Each number is 128 + 24 x the weight over its row's rms, rounded and kept within 0 to 255. Layers, rows and columns count from 0. Numbers have three digits each. The size before them is the row's rms in percent of the matrix's.

# layer 12 MLP up, 640x160, rms 0.263, rows 115-158, columns 0-159
098:133106164137153120079106105115160149176131116114106120136142099131068142130153133154124111116128140125146141118152118106064120131129112132131078099075132153148075161146102128119130090083136154076126106137172139137131150137142163110153109107151131113106170114164088124135125174144124076152098119156143128114140132148158137158156128099067166113133126127103140133110133120107145158120120131134177106150150119114102157106154142159104142147120094117135145105124126128137063143109120145
102:123117113122091194105190138107085144087143131123144129140119134123149107140163127111110103126165101125134131131132101126150117149147162152138138205141143121114134127142131164189108071125172169146097142126156107126109108134135124146126118125161118144127126132120132152155113154112128144116158141089142171117134090099147101118138127158094147180130137117142110123109128105156143135129149137126114158127092140151114132098137139115106168069105095126096076142164173101101161111107134141
097:091162124105141118131143137126136148129160115123097114108124162120154124115109144148118113147125114161146129087109111119143110076163159135130148127147134175098157144124168156096121106111094117116148128135113109140167169127174091078111142095081138157117120131108100175133106165161130091158078118141139101123154115123152124153101160145134145092159094159154097124150119128157118123097147177103137137120090141134145089138146150162143117084146143164097135106134129089118121094106150082
090:130134106122126133153106078080132111117115111191167092134109122151124158163154144157092159126158121181110129127131107136136136099073140128116101097164101131104139144104085129144164133122085162079156130135173114112105128097076137094125133103131155121156161113120150153118127109148148122117122128096108140146173143147143093118165109106126180112158114134134124154153112114139121136148177133131140107126116096120114129139108112131159124157140142121056115078123154135139110112117155104
104:108149145122117112115120134137109134089089134135121130093119132167108120092072132060124131100150098112104133142175141140124134099144123105122127135114128139066144096153160138084129131143164166108143101130114109135115132125154168123122154125165151137147109161137143092129126144148109117115129153125091134163117111081129106140092133132085148122108170130169113098122144127127094080099127116137108174135152135179124137178137107179078140155184126168128143123142128132113135113090114146
102:133147088112172137140095158117128135122170138151086132119119126131083105117127120128126147120106154112161138172112116108137146155108138137118125083110100118125135114142157169157129157147127126158115162132145141132085157150143118178189096152142165120140124105099110132101124054130126115110131101137123136110132131173123100156099099129149181139153088152134143169116114116117091108109145111095155152160167089123124125125093129128056120148148115105135154099114153087096116118117141145
099:074137126189107136141149113108098152106127131115159159138113154134142130134072119094121131128155168102139136108123104171159114132135160118138123130116117154106108122105119147152147099175124159100150116131116138116144165134140134107130140142167156156137127056134099157160078152149166133144121144138105083156112109123109080121125120149085146135118113144131079099110116170115080131139151121116093142130131133148098157160124127144086166144135097129109167098135122093122100132096158168
102:121151128124128095157104097131150158108137117161148152155107115086074105120145166134099149161149139161105156147117104118143130150116145161118114113124120148105169125136120124135130143108142151121111149121132091102060146111109129138187099105109134116161159117148119136175154115158140130094130156125153142062137081106124159176161056099150112136131111139092157130124125146102164124146099110152113083142132144135129083110109151141144166119094115098141115113136138100166124120139132127
099:101169152137135176118107145108154090079102137144086094089154138129130096152181133150185125148129123126109129099118118106119105163109144138122138179142113155128093119093108165132148158119112127115117114115125144180116138150134120136143116108127136124145113213128155150138126094140136143108171128117094166151142141107155131130124121102145070098145125124122112119151121165119146096090150132134119128127112104099077150176090128121109118105135126149111107142154109139182105101099125154
100:125124098178134148161112086110134127166116074079131156120085129104135107120184122169124102115096137122125123158125143106113121100162117101138111120153172097102114134144108134126111113148149174143145135107143085161109137148151136113108162122136116107132149125171153181137111119176142114093122128100117148135125112138088119110120150161128129090161127118113144144097150085134159131165128130086145144085190139094119134153138091117084120139132131148104091147141121128167130132137131178
105:138157148157134165133126134115107104107139140154161157108124116119105126090121172137139136140141123175124129108113113116119118140116127161161133129091086133088104090167117176138125123109102132156135140165153110099115079116139133142125159117130172133086150128089080143129139125147102108159108170149118098152121144129140156135142186117140148115116144123160178163106116106115103129099103099157082113146094134168141138106119122137177092094142125107129096125140139141085079103105181140
096:140116163127164133132136090128167156125128088127151134080137135120172156108144121144116130144104123088138107142123132125123086161090134123078109107091150152137143115100114079107098109180144134123145098130134102105100135094165129139136118173136170128097131162160134116136097115149118138123117114152110172090163103139130141118108089140139115122154131114171166126115138107170088123073142138149098149161140093121105071129153133144093151098116114136113119107154113149106150083111125165
105:103149128133132139120148129085158126121142122118120140131147134087108159134132137117100124149176122120077165135129146121142115121166145123153109107126145156140095107103143151097087142143096143168123165127108110145113133116156127119164092142112130100110133136142113116174114143153126105105104102106162081159175103109114116108110140120166110125109109136146131108158141084137156105142168088110117079098147105158142143053153092122176140125149143086135167190119166132114125100142108109
095:145152140163117113136151110110103135101158132129145154092136153169123185118123119112133124115093141150151162135098136155102147114128081093100091136110127142136122132160136114129096138122122126141137133109079100136108108101137086126114148102114132092099128133095108145119124104087123153134101141115107147142165156100148170129129104081146173127128111083159109119129183129120117177152165126130158121116136137116114143131099172101115131161104193132139171122158147097150112173143065134
095:088159127150135130132086096165141157173133119141173168113088118105107135112143115107123150099063168136081161102145109095136160102149130143136133139118107102111140135124141118145142114167135142144111149151087171167112118120142121115102114134150099130101169155139162139102135131121137174151132116130155134145099128097113102163144103112147151142086098134140109125154099162130132104151123143113133174125178139137132131182137134145124080101113082134105104099158155172108121127105098114
099:117118118127083085154114105131135119114144142146124085098096198120120125110119130116084130150172156121105130119115098190120138112107115097118121116111163148096071133158101135116089089109131108139108145146136154157154115144164176125143139146129145140066139152094126120110158142174133136133125104094136107117182114098102141126100121182167107143146134126117122137145092136138149170148137121120123115133108142176110118109116114134107112097145099148114144158166176119120135112172133139
102:094100177103156158113098108118161118072168101122121127126133140117099123134119149113138123121136117106140139148147121153130124085101113103148102099181106161154126142107122113147139132186134151123086147119106179109132132115109095096176131153117150181155103122162129117108109176148133151089128130120147132143174145158101114178072143147153104145136148125141114134140100148145129144166155118121119168073118121110162098120117120112128118110155136122081138184128160112139118130112132127
096:147148088120079148097134187101184166115126142095140144146123127128150157177132131133117118141082150156137111088131106141147116140121134148113150102118086118131153121174110116147133099149099129151090102096119134149083121140094105132103179090111089103177148117126130137160108119119143135137118104096109136140137131128154092139135141139109140097123102120134129147137148100178152150141148115129120096115083127142178148119097177119159184141131086113114157141128142088108138132143104158
110:171140151124156093160158112116142128144086133119126115092154156140156111109112134100126153125107116149152104153140143121173105142107137195155151103121135094142109096132107121131141127122099167172126117086135128094096130082122090073134093120148112080126147140120137130087092113100063131119117170116089148082163135170111132154141130104115120149131167113111125143149125151110142110113171134137158094097132151117116126170091154113138156091139134112108129118140089136155116114118124121
098:077099089104155126111164159168145112101129130149115166097148125123131147122119076110111148151118158137081216086135139157129163114103104134117166141095128116131125105133130129161121117159131124088103125163123127151122177125132088114136118119144127115089151133141102108124175120128094109160094126120141168110144123127141146116147130173092079111134080117109120114116108153113114124176157138152119123152117138123147157154138123124106124113178124096140103146137141120127165120091149173
107:108184110166130161118109070147123127072146166125130143124099128101095111133073134120069119138143105118132134119167102131129134141115130135138137117097109096143137156093126140158116123130120154080186125123173163091139141152125110119130128100134097101123083099143143117141107119171170128109141108119146118163098119089089151111110137088146168139137125121170123127100148131160132166120112116099156146150139126161118123132156130121162177104079108126088142129154111123139118099107143145
099:159119133151133143100116125122155110149196134112150138149127129138157132102112117159139140079169153139111101129117172145139146124157158125161175090133150134045144110152083096109096139158140158170122125111128094117092130111133138117152135150104098136088167164091094156132121121122094132127108110117153126138178114134127124135100146108133157139178131132119102115136115125140156125134124124106098191112136143102135103159101112138126114119160114118074123175112129137080153112112121133
107:155152147108118130154157149093098162104164118136158090106162093148121146142097125133107103147141090121136132140152132131123125110148127138118130115104104144156161083113164108123082121084105142169132121113150144149100105127150110116101154122178113118122152138171157172159131126096143118121161166131158123122136111111170152110159160128150145131150101117131153103153132100132100102126148093138143129127126129104133143097111114125127134176128135201078113153094099107074081106086113152
097:120133089118119087119102127101134118067149155107145108096139116137188124119125107113140129106135175096137132131128128091117147117177109147117146130141119141158187163176154128174116087120133143166134119117097110136116133134133123104154125110179120112078146162137112067126096131079154133109141170127141177147150140102100159152144134151104143138106106111150156134145143104117100103081103147137116131169141137110087155137086120127152131114153128126126096143160146108107130109127096108
101:132141132159131158137070134138126072125152094150151106151128131101077129125152138109106132112122126154121128103138129128107091099124140176111153116136141167144129176104127128165127110107103134130168145146131114109092152118117124107134110192107144126106109140118104139153165108152152120168154087140169110170145108112141106126109100143141138130117155132136102081124162144134142157137138166111135077154108125129146127137131177171164116101144133111125115065110098156129180164163109158
093:152123141161126154143170122177152094159129111091148139123115125125156117150090143148135078120132140114143118087096144108129108125116129120112113120095124093163134134111142095118035115117099113144088116145130130130136139144143128163126139112153122127085145138183111151150137151104163087132120155199152111131131157100115131172159183119117120122131098100124116101113170121132127164109120117081116070086159130113099109128131127098117138121100125090126153144132114112141157106131127146
099:138089127126128163105140093132113196127161148090141125134125101090132153104123119153149125138160142140149141124151181149117113136132104124127151155106117124148168175060169135127124178137128149139149117134089119093088141144144151054119123161087127127133136148146145113163157180130186093137129086124119122126133131099157127143140114132126139115138130154151104088145099092162124098105101130114098130104127137138153155121126137125158134173168149113094128122134160110153121110119099143
100:123101115123173100167167122143134187134087111142161171148112166177139123115117139130122061123147133161172146159098132121124136158127125115121129151115127113151157126167154096127134146181130109124128174091148151107084073139143150149119145130134089116107131107108095128108135111119133109112151159125110144092101157127126084173145089128093151079116109097159149132114122146108153133136119101155119098111127135151153132099122119125089125146117132165131136115136176170127135145157122110
101:144103135108121097143127124157106171122170078110105156110144117162177118121128163103101125126113132118100181103085142087135142158116079139093094145119156173109161163112129089128136105118138127120072098135118082125121178170122111140154134127117137107132140113139127100134140103132140132149202144104115159149148132125112150114103142152131117145125194168132135073096137149102117118120123145140134128140131124093097170154131134134147153110136126141156124143111139168158147131111095149
099:140152083141101117095103132127097118122124098107146094119159114107113062131106127144127098159131107132162122139120146121127165099198130142120122146148175140115170111153140134096177119111137116104124132107146140144120124108117100145158148108095133158133125089106116103152125099108155158153121165154139171085125127124129169112118156108111113125100145160131093158101110116085138105140135118111112155135169151111159179136071138156098168133133118143128145106098135135150124109169084164
104:086100162132159149141108132132127109113131110138074139115138108157072129122122077135148138106151136100141158156145126150124104127102119105132120132133112170122122130149148144104116111139102114124124091114172178132138129094124060143136137139135119134126128125116142148123129129124112168098172108127105138119136139060120103102138165171116115121139125104136106112101106105096133116192154143140107136097131124075112103129102126167141136177157171160137132140180138061146161165131128117
094:140111142101089160161118112085106147123123153142173084087154122130113139116144130139106098115117145122097110108151097172147155171106126140111110129121126121092168122107135141112161143136124121143126141129167123082149113114113131132147138172091140120155149136117131118110160113112113135085117143145140079099161162110144137106102109148151077092150095141114107106080119129123126133165137166145101118142124124131098133129114114170139155125131172141074125153127076203163137115176115132
102:095102143142131119092122108133173166124111120129152164085188145155094125106181132182100137147139132122142133095140118124117095127141144160118123121125116103129070153103105152140127128106126105131101142151171152142117135130121135115149078140104145099105098130134166125111138110135131082116165168098143138117143147112142119158128112131118122132131159123134141121182134136118123153170189141118115177100126099099165109142098103115149160112110157105141147099190132140103180148151111117
105:184146104144150125104114081157097101120119170157110087115150140146117102111123150137134154114130137152072138124143117140147125168162104102121113105121194141136145120108121087127130143095114111099163127089118120121125144107170125107140135124111124153145150141151126070085133160133145116124146118109109128087143117132111087081090172147101091098136147140098114115124117150138139161081119113102138126130138124125129126096169068148105146100140157127110147093153125114132186095120114100
100:139131098124126121100108144132130112116116163150158119158136099134188123094108128137133107125147120125109126085150122169112151137125166185117103107146138121136082096111141137139169156132122128166108126092127104108143132151124134115137127165120188153124183163099123135134172165111152104111117114119115131120132146101118136147118130082111136110111149162138121104062100141114096131152154104131143097103142155161098133093135086090096114070134144098136107150157110150155121115108183165
097:119079095129119121137135122145179139140162144151135117175110143144106111188104110155104111134191124104107141108123116145171121092109146131160139139110121133116127129138131107105131203147151178136120155112128157138096136131109121128101160124100118171118125122159128123136177139122164120116137106133130137072146084130149127109135137092160099107139111156131122104112138168134109148081132084152129144134131151146160141176107166128105098105106119114140110117081098091127110165169130108
098:102142132163107160127133116140137118125118125166133107123149135160143111148170109113161155107112144167091109158121107123130131128152117102148111108170127153142099134076112085137087122120161125161122175137121146148093113139120123117108104123143106108127157095075147116118143128124149145085134169103134130196105113130102177100128138144127175079079129076150123154097084131124123116106135120138111145126166157152144174106088147102147122131087126138142102183125137115156124099118120129
100:126089134157118137102110139102146156107127127056112082141134157081174129125137147104099138152125144116108150163051161166067141106121092140127112096117144096128104120163130155157166120120100084133119153135180151138087140122111134176106122127116152136121173108128152137133121101137118157126101153128112160142143180130134118120119121116109142172150124145158139133135112127152140097138162132121102096157147113127128102130113120155164109092138134147108148132132158137150166111080131124
101:136176121113093132125094104149152114144135121109141117133104113105107111127098151116111145158135142157074141137086142150130184105108155098090106135143112079128125116114118138166134112142122141113156105147105130109094115092125100168130124110114126102119090116101138105120181089174120125136104116154207115161144122119120143111151110167146172166126109131127158071158141157163126164080143127150141093141151165136169140147128130121171128131118141123155151167136137136141095126117120139
101:140088127145134104114101095088105098106156139140116156148096120119119194123099112103164092114160139126126141157095155138106108189115139126133173126138109116092091142080132109185090129158126086129109149131183149144117139135145102120116157121131115149117159120158115137175145168140151077145107124111164126146130112137119106131120133104154080092142149135130113105097138146205107097094111103135118104162111140138147123145131136128099107143135111131108142128125108100102147132149101140
093:127123143110131134120141181141145120087194116130126131130195117109167132110101118117103051128135118119136130136124121116098128131109150087130108095117113162121167129124143111181128172130104102147125071138124119088174100097085101148145131119139107155134140143144148130136135121124120138116123114108116127144096077146126129178157141151170105100130117145081121091098136140138126113153183101134128165128145134102112152097142096148166140120154174147105121141095119165113132112122131100
095:149138158170105134107155115117101150155091139102108170122136181138149141114124107134123089133157109147121130127139139172128174145114128089165148067079108123117142114126146137142132164149124153108154142112140122097157157148151151136125107132153111113136134158118129129145114142099147122067174115096165129137155080146133142119080130114118117099144107137136151138133146138142085151128152099122127117112079098121080112063155152100105129107146100106122117136164081170161150125120116110
104:160126095128176123173096114093152164150137119139122140156120161106109131076161143175129113137107146117147112122120093134149158148144126088116123066161116114090145095126113117135116105144103140128106146142144097154134141150117125122137144140101148136159121100146133156136134117102105119100137078154110137151103085155141114122127137166065092161138129143114117075107128121102116118123136165152137134127090155107149115138089210160134139134122097175148125092108107123125154117150154111
098:117133143134162138122102151132104111170177145125150098173153107127125129101117123132163140120122134144125106130147165134105038101115108112121129143129167143127139175126141132140108139154127098139073123099123121138133177154137127133136118143142145129134144103165155099143107136126134148152059105107125109116145113117131160091142094143175136132128120123134129095142113196158140122141120163143185133138142136109122155165135099086100139160147136157119135136065154169133105115080133125
# layer 12 MLP down (transposed), 640x160, rms 0.268, rows 115-158, columns 0-159
103:130083130141123145154107143151087094155182078120135160121150114145147103114130161128132096158163151163144162134165053089133140098129150095111124108099121144146134129110106149113123103167138118095114115144159137150122180132181125126137167116110150136130084164132159126121131141103206096178084129162129147091122132154147118119079116116133096137120095101138132138103132109110119126127103119140140133127123148154154119119152127114138101114123133141126090146154156169107115141123154141
095:094136130167122114096125106100092157111094142141130115093073135152130089128123134150094121101104166147117174069130139148155108148114124137128122144101142158095127105148140112112120113113093127127134185081107167135155095131115181104095101109092142083133126135124164137141120139141125126122160157098147152132137120136141110107184121110127124104133128126111145131146144090160118105111113104135088160119101143147123132083148131126131077133134119137141178153117150084136150137059131165
094:117110138141122160127096077115128104130134133104116140164153111152158091140113119136117122098147097133120126113107170117118123170117131136120116130117118095170106090156136146141127137136120145119135172178139139103113119141116156150110131152121169152179100101112121121151139132093181219109124092124119075149152103115135130111096093118170157123127135103116144139119107144152172109092167161143135147086127101116090125107140103109117107154133160113112149125103130176172148117112125084
093:110105146137129156172115148155138118133126149100113125150111124133121107071146177101153113104090150095130085131147140174131092141140165074113130142062154130121141131125099118159141088126133135126171142119104139111137126156104096094141092140106126132118104155150119138126177121142150112100147168112120111142114144119107174130134139120122124145112091094138103133129121086117077101138072124094127099160112121143137124115136134115125086101164147094174110162109120117105141168119101077
107:133106092108071125110100167118136150138164101128131143111136138124131146083085095111133175144152132156122129178134172149147178119151150143104116117111157127135111147137113121130142102108117124096084172120095116084117122184139100120107081136099121113142134108135133128117168081122057140140100089147148122149122128114150164126122129136144122113107149141160138159156142142096113145118154136100108143187102093142130099155149123159119140118116110129126093110078116113132170122145157149
097:132094152118119110157149105154119103136114097115128142149102154097122105111158131103116126127119119147097118100130116115141117144165128147146151151142165119135138154082105100087129103089123144083157115119156109136108103131076151098103186092143122175147158138187143113109139171163144132153127144094148138128146159071131145102130136095121080125107111108115119109124152152145107114174162127152104109106091132190138139124163145103140115105119139164108101148112150132137175159146114146
099:124174086115150111143159143113159141117128137113102159125155178137139156108113092132150110116144176134116133137127136145166105106155121113117139142152143077124163133117141153060156094126118149127148129096160123105152111136087128108133098126074155115135105124184163100099108154102166126101149078113134138143138116134159140149100097123115136073110084131162139138164154127114131152127153102136145107180130127144140110114153132135121128174086157125142153125132140080135136100148094153
102:137148146113158140094137097138123115142155141118119159096172164148160112144126124135137133150161115153151132130124125123153088123142104098184166126105137104102069137099141113120175159124119142116146169115150157129163077130119164121149113166163101111115100136121140110132100153160137167132103118162123096124148116145109146155128142164101129096127074116155097115139120146144096109099143146169117134108110110120148145135117189129083083154113092161135127149093113139085138095095150121
094:143134139080081110163161151122119113146111136106143120153081159098124124120116105153127120109150076163121153099141123141105142114164132095148136141151135123125144126147114136168106119103122078126140101109138086138138118089152150130170136145112153114147096082113106112092130182128131100084130114139099105135072109113145106082143085098128168134103140125149159091139176161134130107101133119117126102131115155137099087148109130138123086093087157103144137084120152119078121129127127122
100:133144113134121128118135107081137136156120115129160112118144145061103124145150168160150139161147096142135176138110126098123121108110129143107117092122156139086146137118138148160119142149151113102115148109125086161159104129129132091122107108074118119155101191137164123102134124160174156123077094110138118091127144075124126091136116105120125084108091103128154145119092148141104152144125138128152111131150135161151091096103122106132143161138088084126136137090076114150147163134110148
104:125122176111127124138121111148134097094144129112127101129114138150173102124140094101132107116163120172149141125102142100133129184111124135103138120105143108138089127088153125136083136117141194123138155142170101087115118108136127096117193103122108143151131125092140142134110114151104196175103137132110144142139116125121133115182113137099147112143145101095118124118167114159108095156109128120124121173105150151124187145157163160114138121109121144131135093152110174170138139087122143
099:108140088169090133097148130137118132110150127130172152166055123123118187111102138146088141066084131118124201150125160142138141116129146121102125105099131138127133114116090093141120121124145128130097137152118120104118113134148104105127125136128150111118089164151113097107160156106126097102142114112082088100123102184098104102104092115127105152102132144173137153128136141129112098122170152117129131150131117120119074091146124150154158116092131156141128120107093117143145143120148137
102:167123133135129112149108115138136102121132114107128118097157116144144147149170129182146135118062139136113112147141054111174147108121123103161119157142154097136152102153112072132132117139135119131152093121162151139121140132071092150129148106099145140142136157102142111112126144105129164124142126148133128105096124130185161132109115140111143112140143077134159088117114166083119162108125143114124175129106148104107122176150120156126093156100126162108156112128153161143160142105163169
085:109103123143099107117097122098142146152113112086096146158093127101109060128142166133144135127109131103105117153120132146127124108108145135133156096171144147146137119090134151133167123137147125124109089133155167139133129108091182105158162170155169160133127123142144149113160130147120127149138150168150148136098115136093137129138111140143094159114136153115136108134105129105106096131118148140087170178114127140127093120155096161112152143146147075169091113099126137145115071129198127
091:137139127122096132152147140144173117134155127143137115146122090148099188127138138122137095155100106132123078112159113130131145147080112103124138128115096110087100148155160118181146108124089118149136120128142143133119167098119124159153127151151148142184147121097138090134107141129150120135155118179130113104169110117174092109127137138197129147079103106152127091127134171132107135147144080127167141071127106143131070130090128124126121137118144096113120154116122131119168102126103146
095:107112141096155156126118100125121125132104073114118111128131113140127116148119188136151142111104128133123127085123131081136117139152105139150135152125144081119166158149150107162188185140118095132150148117094156116145107091065118095130116108141118114196097126155082117119123122107128153114107171127150141136081141131147127116143101108128165127110128155105144178142149139108107083125137131146138137104109127117185134119128089142117110149153101095112141097106117182119122124097157138
107:153145092158113135117137137109094132118138152100145095076130105118182152127150124123170099109105147124121102131096084133081167163142121189098174131106129081105160142150115146101105120129134118096195139120143102129108127151099132137100115109109141104116129100098141142137170082120165115143119115118122127081114099107109144097161150146115136119113125147101167100145120149133129158142086142133108133158152136117070149124110125113119149106125080141147134123085102169121135140121159139
096:116102102145175113157086094138108127117111131149094110118075114135125091144105136150131146134152065095121160152081133136145103138105153082144147138144142157145110134109137143138137137131137103109160113129116121104128128127120101110137100097104138168103090076141097139138114126146109100140151151160144137123125092101112137111126110133160111155145146169145122145141091140074089113124143144128097117120160075165100103104144105119100078103120199155090092126097149112134126101133122130
103:135140155160110149131102172143137084119133148150127153166121094138121137131097127109163089131148095100116162118130094097132112088111137099137129150134135121102144103121096118121155129119126099141135102106139152141100165136148146132126126137184156174149130105082097186130136151153066112137102133139121117123092108112160177119150115108146097134193126145154136147163109175090136147136130127190107115112105108105115129138121095102098108156143146136163150121102168149135113113137106094
099:126152129132118133106173076106160128210121137108107078154094132111159103149130143120114118136159121137125117113148119164145102179110106169146097125137100105125090135123134116146112134110147108155160139128130145145102154091169110137070122168141145123118114124119154156106086104136129155135133168093139114102124104141102098145106136146139133186089134177093148115109127118131106142066106107090111150109141154157127131133135145156120170096130102103111143139104136146152112150150149126
103:139111122116124120110151147089094169182090126097119133113120164165175172138109085112116200137118084096109153121122128152115137138145142130159161089101149067099107107133114155107107123121103113151122119114109165125106163094105106112127098142091131178135156162128145114105122142127086138099141143104112117099146145151162114134118149093139146137143121158136104130123129106110154100144139118130090096184136108133110172127139164113115119135144146118136178155109153106147113143164121122
085:066086120166148137135114118116123103135092126156137129165116116123124121169133156136150112174129121119124118090129147120107120145101101140146101140105060115204113131112138117150178138160111067141161095091126146183163130132128145157080119150165139131160162133089152102134122151160137147136146163124097126111114145101156123161162140127151150103119130122154144142124107151119142165091098149127135100110130114135131146151134111117137123098136092159125150106177126137160136123145151153
104:081159144154137126140129123117131117097112133114125126080144092127122163178136138116102118116151158144093122170127115129165127114155129127087120087142127136089127115128123109130110122115124115173117137126130160122149168079155165130178133128111111118071131137107104172166137150125132116094167130115135088106124094166127166150147062115159092137148139109124114101137142126124134174056085087134147125121109153124097148095118113162118108124115126146125107152177109123098136136131116094
105:167120127130120099086179166120129110087106096127129127129117121118152137132116123123125145102127124119143132107113133173147110157122105162123139106128137139143150121148137151127162145130106121124155110092147158132122129163107133173131163116121077138221116153118135074161079124111087168098113153164152142145079173116117148158151158160189131138147127112124143156131124134100146127088150120104101160109119148126109182142140129117099119134128094113110118114149155182131127132112104114
104:124127132115142099078128098126126174111143162104106160103125102164163101108116160172134167145108118123152149120120108134150124144087168120151113137090119143108150091140136125123123144164172122105093154141120114155117089137081103165148116103156134141116155102161139129131107106097126140129090109119149123090120145144173160117124069089162126098131123156156196156118102113132106100132138096120142168094138113079125122118128112124153166116122103152152143138149156146159105121115098101
099:163143100147128110163135084183099117113121160100134153139139155171161154075117134152101132109115112123144120157182107115109149137164119114125101101161137090156141070136170117155116128165107144126101154198090129155101136125162141143111112111144140129085151110121147142134108102161113114119148132149096101126125147097141144115098146155167156115106135137136127126168115130134133172148125136106157087118111129087118157133116138070136144160084125133130129151133092137100141142116157109
101:084142133120084115089128149136106160118159118138146105170091043114117101109128137145144128132149149142136114107153162137121136089123163169137113147137122128162149126099145119141092144131086173087126140107124122106122168138131116078148175114126095121133159101134121106102128160110125172132142097123114120184087107109139152139182100133156156119169141133107137154122129076152138151136105153104091120139137144119175141135176142123125134143086147092128130115116157119122118104125138139
109:112139147087148156155139101136148097159118137118141108153108133139096112093139119173147101141088129147128128125156149163115097126132117133125134128057092108132146139139137118142124102122125160166173141154124143121124157182134143131167163128131119146113103132178094113119122122121106125099111078124150117120122096109105117120070072141125137144100112127061115101097144113134124132140183169138137116168159131096103141145144118099087134145136169140174094142130158134104148110146094108
096:103123131144145124162094146125136130111150127106191097169118086109130151121139126137103150169074098127144111125104111128117114166165159114157151169110130158103122092117137098105097116175132148138134101128176122135119137108162110110147097148103119159153102122128103114106157116127078139153110101123135153121146145113160121123122084084153163097179123083128126117127100140142103081116132159132143104127111120109167101123165109113145172176122098104101099084141148143136154118145138142
102:117118163143122121096119140106133119073136133130141105096074111117136160096139117158157107131159136123157133132104112130122121144128154133124098087103131148063133153074118095080116108100121125118145115115143134133140070108130108143178136128178167099187147152114106130159092122113116153154158126176163138101136152134082125128118170112127129143148127090138120152136124117094130125141174162094139156144089075115123129110138156124127126143134112165136153123157152117085098148145132111
106:111092156137148155124140112128128164135135125126157116103106130114060094126113141133137142128111172105108069137136135170188119113160111129124180111156140130073138151118121151168127166119120134117154093104176139090139083097110101113137145154116108125128123128129174134110122085115081166152158126123141124136109139085131131126162148156166110104145117083104123180126131133150124120116139114097094104136111124162141147117177099127101115122123127129108149174101126145146076144117141122
105:137139116141157110108126132139165095130120130123074165182121101146156143121121105112139142133146104107154100174157163100143113093155161106136122159081126167153089116171132135155104117107159142105111126102089103164112130131130148137127114088158136122112121156100121103107112135123165130125110096119116154161095104116158102159138171118113180179142152133150132141181123078114151142080068104094132139115139117170156121132134160114137134115117139096152132109148127090108113119125120126
096:135132089149139125146162056079116109148120127126144064188113110159118143106130095120173145122146108107128104143143153154121130159140122129156076160114069133128193127148182119100121111133128122133119132150129142136121126110111124132047155100126127135156131123101157114124113130116130138093125112181152115112101118119131147146147146130181112108112111112145144168112141124142106104121104098137075084122147154117140115119140142136159109116104131113152108153105115107139154125109161135
112:162138160110119143108108134196126111091117115128152107140132141097125125127132186116162095105115150178090136134175143086176115105143083138153106154093154102121129107105125100139121118110149130125140108136139124132111121145156125117135142143151133117111157129105159118100115155121105118166151117122102142160146105083115135094153117164148048118174172147125126144112101162136173141109110136072134115101135113134144115089136139175097141143102130125132163155172140127122146144154143123
100:143152152153102105140153127128148172127110087160095176075107100144080164171134162132086151117132088128117144110130164115142106156095132113107105105124163129109141111133116112100139111136152130081131119113129142107178105116146125096144103147149106125102135104085096126134105126137142111168127150166121117132086149169088102142135147135122135146145167091163085111139146159140148145169103141103159128098097140118142156151109147119123181139111107132119136140101112098112108072138130107
097:160157152120131129118131104134046144117116113139129151130119192134131099142126142162143113121122103117113142134082144116142138138117122143138126067111147134088118085145163106154200104116129113176118117103117105109112109136156126127136087096129132133134136094153122089140123118090160130136142119144133157127107139146087134118133088100105108125125113187143121145102106154078149153130175132139145168182157130136097115093176139101117121152126109171112144120109107152114136114119129090
094:158059107146150086143154152098124133086121109100130144130110113110137123103121143177146156122113138124148086113119160156108095153136144139123106128091117114147141116190153122111106119134114091097156138114144084092133133122143135113142140115091152151080065141167123156116095142155151093113112122109108120118158154156122087126084087123172130134127106143114120090129136118104137107169145139152101101108092100133130059134127098149128153121166135102119128108106103137127120116131095122
103:111137148105099130113128132148101093112144065154153125133146106173107107087157146148125111102114075109110158118121131136134128138107100120122158135120131110103153101133143143125110139112111157132165079133107121106121083151108110163199154077144163111138130122134130142149126167105130129137135113117162126152132112129175125107168142124155097130099141105130123124128139158119111152095108064148101141120115183105105114083080152109098155175126164141121092152153114142118100160115127149
105:133126144107113135140144119135136164109157142168133055147127135152125142156182127100139083125103146129140142168086121120097103133072122161147139127112177111120121162123135114104137157167151136114098120097149163165134114127068117132113088119114127078144123159083145143146141143118098165115132141116095151063134126129119142177114141144135123153128102118184088106108141132141117127144121103151114149111131160120139135155148140120148171118157115122100138111120168124170138125126091162
096:148107113135131121103083147136113138134091132111099115092157102163072105165135150111148121133139155095119150103149153139105127138105128172134111168112132133120160186107126128110146118156123106161104137086127123112110075132104137180076140143131119147150107101138151126141132117135047107137113124168145147093150133113120126127102132138120184135156097062163149097156115115123121105147167117094162137115151132115132135136161108137157136158114135124122129117098152155144090126088102127
092:193138101169108115156122104114100115106106124134123163134094127075146177121109151105114135089166140135083095135150129141135167147107080112124146121134086127152098145125120139126125132123184162140125139115147163107094161137109098113143150114156184087113112139109133164100114157118161154127105145145117127104136147167106135170104108091122187129132130143104123115163127139141135091147116144175173111098164135138115134096121138137160082135130108111118142109143115137102130151132095148
100:106085159137154125074138140155094156152093095113148137144138163080155124124150094123106136128112107106113163117159126167112165128112105121173152158166086144104094096101147112104144144140071123134171123125094098100097129113137169105125122110144131107132133147140167123154140095139147134105144147184130117124145132122136080122133079124137133137121064105147126134123124113170104146108127116076118132137135150154098130138120127169128138131136126095141127149180164129104162130113088128
107:104132082124067168111104100115093147141149104116104109119126180132137133143148131110122152148091175136151130139109089148096150144160119101093126099136128128111143138118151149123140128127147151148130100139183117163168119095084125115078149115119119133136125104099160158096086121090092146128148162106127093155128141107112118119148125163154114113094089115126158125140136087095113135147120143116149127139118142151116168093140149189100110131135119175125133148155100112121068118128169132
100:098126117139134164080092134071137069116136135127151137173104155123160133165130095129088162119126135115159088097118130089113113127143148102107154107121144139118100147084114119147114105110140088124117130139142163116125088128133159119128145114142093139140130174111110133100122085156156121112137159133146136163109141127145113138173147139116118114087175087112138130107144099142114136114100138185142151092101137173147142128155081145135178117139124115143086156156127109095147177105116138